Weights of a small GPT-style language model, trained from scratch on English Wikipedia: RMSNorm on the residual stream before each MLP.
Each number is 128 + 24 x the weight over the matrix's rms, rounded and kept within 0 to 255. Layers, rows and columns count from 0. Numbers have three digits each.

# layer 3 MLP down, 64x256, rms 0.037, rows 0-63, columns 128-191
107090141137100148126115180129130081128137125132121156098149153124128095155143107150148173144193109143145128095130179117170116124133129129114105123128138159089118160128095148126139116124097112
104125110166153137091126115086127166155120130135119110124102090126155104081100131152119155100154088141137112151138112144111097125120138123121138117125157119086075157172118114110112076130139053
124078136151150123154141085136135134108120120098126185115123121135121130152108144122138116173117135135125139130129147122141158126118125105140173126099182169115117105102136135170180137134170073
206148126156167128128152123142117137133120157106169148117133119128098130118125138173144133144162108109132094124124135119140131121160136168110140139112147139132136134163099116094121114134166169
166147146141128200158127121150106175121153131099135113155184106134115114129117189124161122157125143152173140114133151105133123166134132131113160136110129183114144099061130132126137120136116143
081138126119128140104122153089132124157101168166138146161185143122097138132104138118167136136145144114172163134127156090099128125149123140136129123092142140132116116080150114121143114131133116
120111133144115092134127120088124158109146120144136134139117138127127106134135147128103158124126181191167165138136149147105121107119125138159128116133104158094121092092128157122121148125147143
135148120117119142095111143130133168159110105132129101148123130130120127135087119135152155159068159146107166165131136110122093125135141121104145116113123144188142104094135114129141122134065109
108142175119141136129115093146135122115112123124125114134138083130152146142146136130112135156105124154156076159144124183103124072093132174161161129096129108110108194134138118155146125126094137
143108122146154135108165085123134144150157149127164133123150090130123084142188146122139130125146128165131134163132139171110181132150124117156132146119168116164147116097179121177163128136129109
094176091147183155130071105117113129168136116137120122191123133134177168162132125131141113139134099122144108164134205145098086117102145126125125131119139120102124168122103105125163150125178126
135125133154161108140133162171142131101172127126115111107131137128132132078113130109134088131119096135116202166136127125143165119127135167151107132064149139149100123139072178118105105126095104
112148117130123185154127179136123128132175112128145121202119163127110127178170145127140155131091133126177099159128141141130099136133148116096115131145135169125137114115116103126150153131071126
168101134134144110162102171121124147143136133163136120129088146127112093172184154142121165140149123116156125150133128155139136126153117089135132134100144144151197155119167113118169126133079161
143133133177130123129175166130144139132103144122127153136130137129149126141134145147154113118138104143131156135128124119134122179135114159142101145181187128113105122120170144131160133122190098
093098113065071091119130141151131113117136075072166097136134140129103126101116118053084145120093104145120128110117165115102123150137131154109107133137088121094116136117128148138104140123145058
113148120125135126156141100113113129161112110123157097114146119132121145166160148128119163108146105171089131147136150119106138125129135103094165138135146146136104116140123192100109122128112124
118131129093130149127137144128123170091148127161147112140142074125126142158128122140080135119118149148092111122125156115133161106138124101096128126134136150133129166118124124116159173131114134
137071178114129100109143132150129135140160131111093108135098128121130103108108090166113140185115161049156103144132130114147068124129144110087086143146107169143159098121148140111163122136123082
155134150103116158117137104109129135128103125108111143152126163125124157131157154139173120135168132143143155146122159103103099130138133095080157123102186116153150119131198153140160154127128140
138116154058130139145133143116123136082139134073128138149111151124098164139132099121106082173127131139099161143127128108149166145123140123127061121080132088118156121103175160156141169131157138
149092156178137137125129161136135149130179083117132154125157129130128160136165152169124132122155147059129145120123143178167126136170136093111141123167169125132181099169139085100086151132139095
125115136106116115144155131112130161100110129131116126157137138131135124080118137131120154144110124084145139126127087127140095119136134124140134133128121100106150161174137125070081122126112145
116090116144121118055077140127133132139119113163116113128182062127091108143086161122117162130121148134133096148134124147132169161111133130092175124128117133138113119117113187118121136127134077
123122168155135098154170152109126077120127122143138156165127157121105136143140145108137139124080128078156118119120135120123119157074114121126147132156142091109115105114130104098168092134109113
154118102126151091158139118171132064140093104150136128151136114126145129123131115117153124097150120125134145111128122138124125089122129098084148139126100132071134121130137132153094117125113109
131134109120119134149100109148130140104084140127120136140078128123104125160144089121181126083140146143131111119133114124101141092140129092133085116142165114150148072086148120166143106130137103
130141171129103129105144119144124110123147151143139134147137164130132101097146121106091149122101116114142122224129132126118176138171127115156109133131129138139121174147165116188152099133146155
150111154139166126149096143123130125150100130129147138100144156130136137175168122118134131153136153128079127131123086120151163121182135107059123126120133129143117138170142116112144105124094147
145100148121130120156159140118116110139105128143123145122081116122150134156113152140132153125107147135108152136120142100084193127157134122097127120143148138130129100094134144156118099127117140
134118106095139135104149125165129166126153152139147131152114127134111147100099137139111127163164162107121133130127116109130111144147129083096095121125129109145100164143103157121148156127146137
140182160102118132139140129144116127166144155121159124139139123125150167119103160149149159133112160138142132126134128126111068163160139111091145120111125134165110125116150171133121085131107126
142148151106151076107124116138120117143171166197207196151153113129165188175139118124155121112103169073138149108130123129143118123137131116160076134131129149115084152112174085122113111127109127
135166091124167125128135118124129151128139092111118131119120135128168153181124190152171092092109135133125122151117111122091148138149135153131115125097133167166107115138149136131114102125101099
154100125108113150146113101112129137105129141127137116137126168128118132120121150119172128094102090123096129170131112143131143159110123141129121137152160122126137127157140155111120114125172131
160102106143164126188124137115127101074138137140129113144199145129089093132146128119123105167129103138090113144123070121121126114106123153085121127178145134114054113151153133114142088136096091
126147096128173130156128133107128093149089146196171125144127106129118141148174155150184187100126094130116149139124150116085148122119133158121127132144099181074140160096140128112109145121131137
120144130127064150111173147094137185149116120137104107098157121124117142112171109134159102125144154110186129148131137141120073125198125128132106121104130153168117105165131081144147119131098124
108107137092098147100138160092132116155116138092134131122068126130139120083110110159130143096167132086094140088124104107153104142193125083110128129153092074155152181159171153117127154124143145
083111121092152131162133106134128140132095124110119104155115144126155155169124160134133144117098078161121105177131157165129140102107122113075126125198141128092130100136002121090098139123115098
157097094117141121134132085116131139144093149173086114141116106126111129093113097128130134104128138123116143119130088148132136110179109111122152132139132073118159144136126109093116137124124158
097101100103121130169082153122122168122107122104104107097100125128120110108138087156123126115127124081081150139118147134147091138129115078109084123111124096093115094132125121099096134128113092
142167139176149154143134126164122122105136114174145136123141141124145125170098172147103135137136146111149097118120132131129113127107133136134156131118136138136165073177173130094132127126144134
109094107159111143112077124096128090092073097108116114100127130128133081114125084094115118128090088107128098099124084155149117136124118112097082125128107083168124105129085069121080088128126087
134108151150150151144127098108124089113158107090120154133139135122161125142119134145136145139142142131137094095130125167082131144130132122114121135161108131134132123136122145143145142127136117
154131101116098156144140060108126187132148169117079131138127156127088162114106163093121120099116118136142136118120096105121148161142128069144118146124112137130152161092140090130081175125156150
144142125149135109120109109116137155107149141153137136133104106124145094130114151151117145093145097124153137118133107114126149091171132160158191123116114156189119106145149123142096125130092145
135115111130112132117094102131126155126134083098131107134128143126155103115125152151125171122106148136103128113133106179152147139111133139144118141162111187108135093141130123104131143129146149
168145137100113121171121139120139155156134145126173141171140154138140147164140159149125165145166111134127127104133153139157096163138113154122152134152115166132115175118146161092144161129153124
131110114115123139131137115132130164093164137101141114072137122123103169137167133153091089125106141135137155100126101127139082187135139181111145122139121131163108107159092130059108096129144081
163142108104098138134143129135116111089137143119164115162139114126128152116124137136164146154086116135162112142124150136144148143132137129123121120124124145115089101131132086086121144131127116
149134111159118113153116111121129140139126143134088124136123154132115142077135121140117143099133151121097123105121089185134165115076145130131117134129110093103114163155102103133140124125141144
117128090143153190114121162140137156102149154129121172159122121131097161189124128093152096151152132151106095116122137102127109141151110143132116124112158154160120115149125103120149153132082109
105122118119117119117104082099128124129179123093098132119149111133136092114183126172118106149128121100122125145123114160136141121137116113136145135115110107079113123111109124131139129125120093
172111126132157095126130124151134148135131168139106120142115147134134157067103155140162123106155073149148141126126092144157158116118124127128179128127098109085110136118127119149142140132169087
087136111129128148116109105179121139089149127147097130103069112119142156113097098113144060108112144114131124142115120132114117068123136147140133123133117099159139137127111151150157137122143138
128151191151151106111139141177139131165092104103149125137079155125137109146173125159114161082123111133155072156131128142131091113090135153165119131136142143117123135144111111125108109125120103
137132165193156101161123118101126146153088125143119180118149173135116156112138175122093158162111145131136137146131133141149121138128126164141145135151132149080172139088161130128106155132197123
104101113133114140127114110143127119129095088155143089122147179131114137123093161154097119138180108143086136155128100098120125099155132137141145130123128168087098091131114119105149118131116153
136150112143161113137170086134122147143120150095172102137150112139110128108144097120118139142140148135137120109133118137087153140139128090118101128130150096157146139158151133114136138131170130
124115132165156110049140099127131150106080101135100175104133092128094131122132148103056105102112148116123142153124114120155114127084126127123123121088137135080087109089107146138129103132174114
129142135130121135119136141120117070130120142129092121134121127124091142114119177151124116135130144126141150159123091132117144171146128109098157124149154125099131123138088089146136121128140133
137096145129096123136175160129132145163120127115109116137095135129172124147118136153151118133140088127161088133126143093118141160114140115116095121110135134150084120159146125127134081129160095
138107122178104143167154194166130172185101116153177154182139185124114161131161083130112166138169103106165188161130151109183169123121132077127116145165100117119128157087159127158142144130097087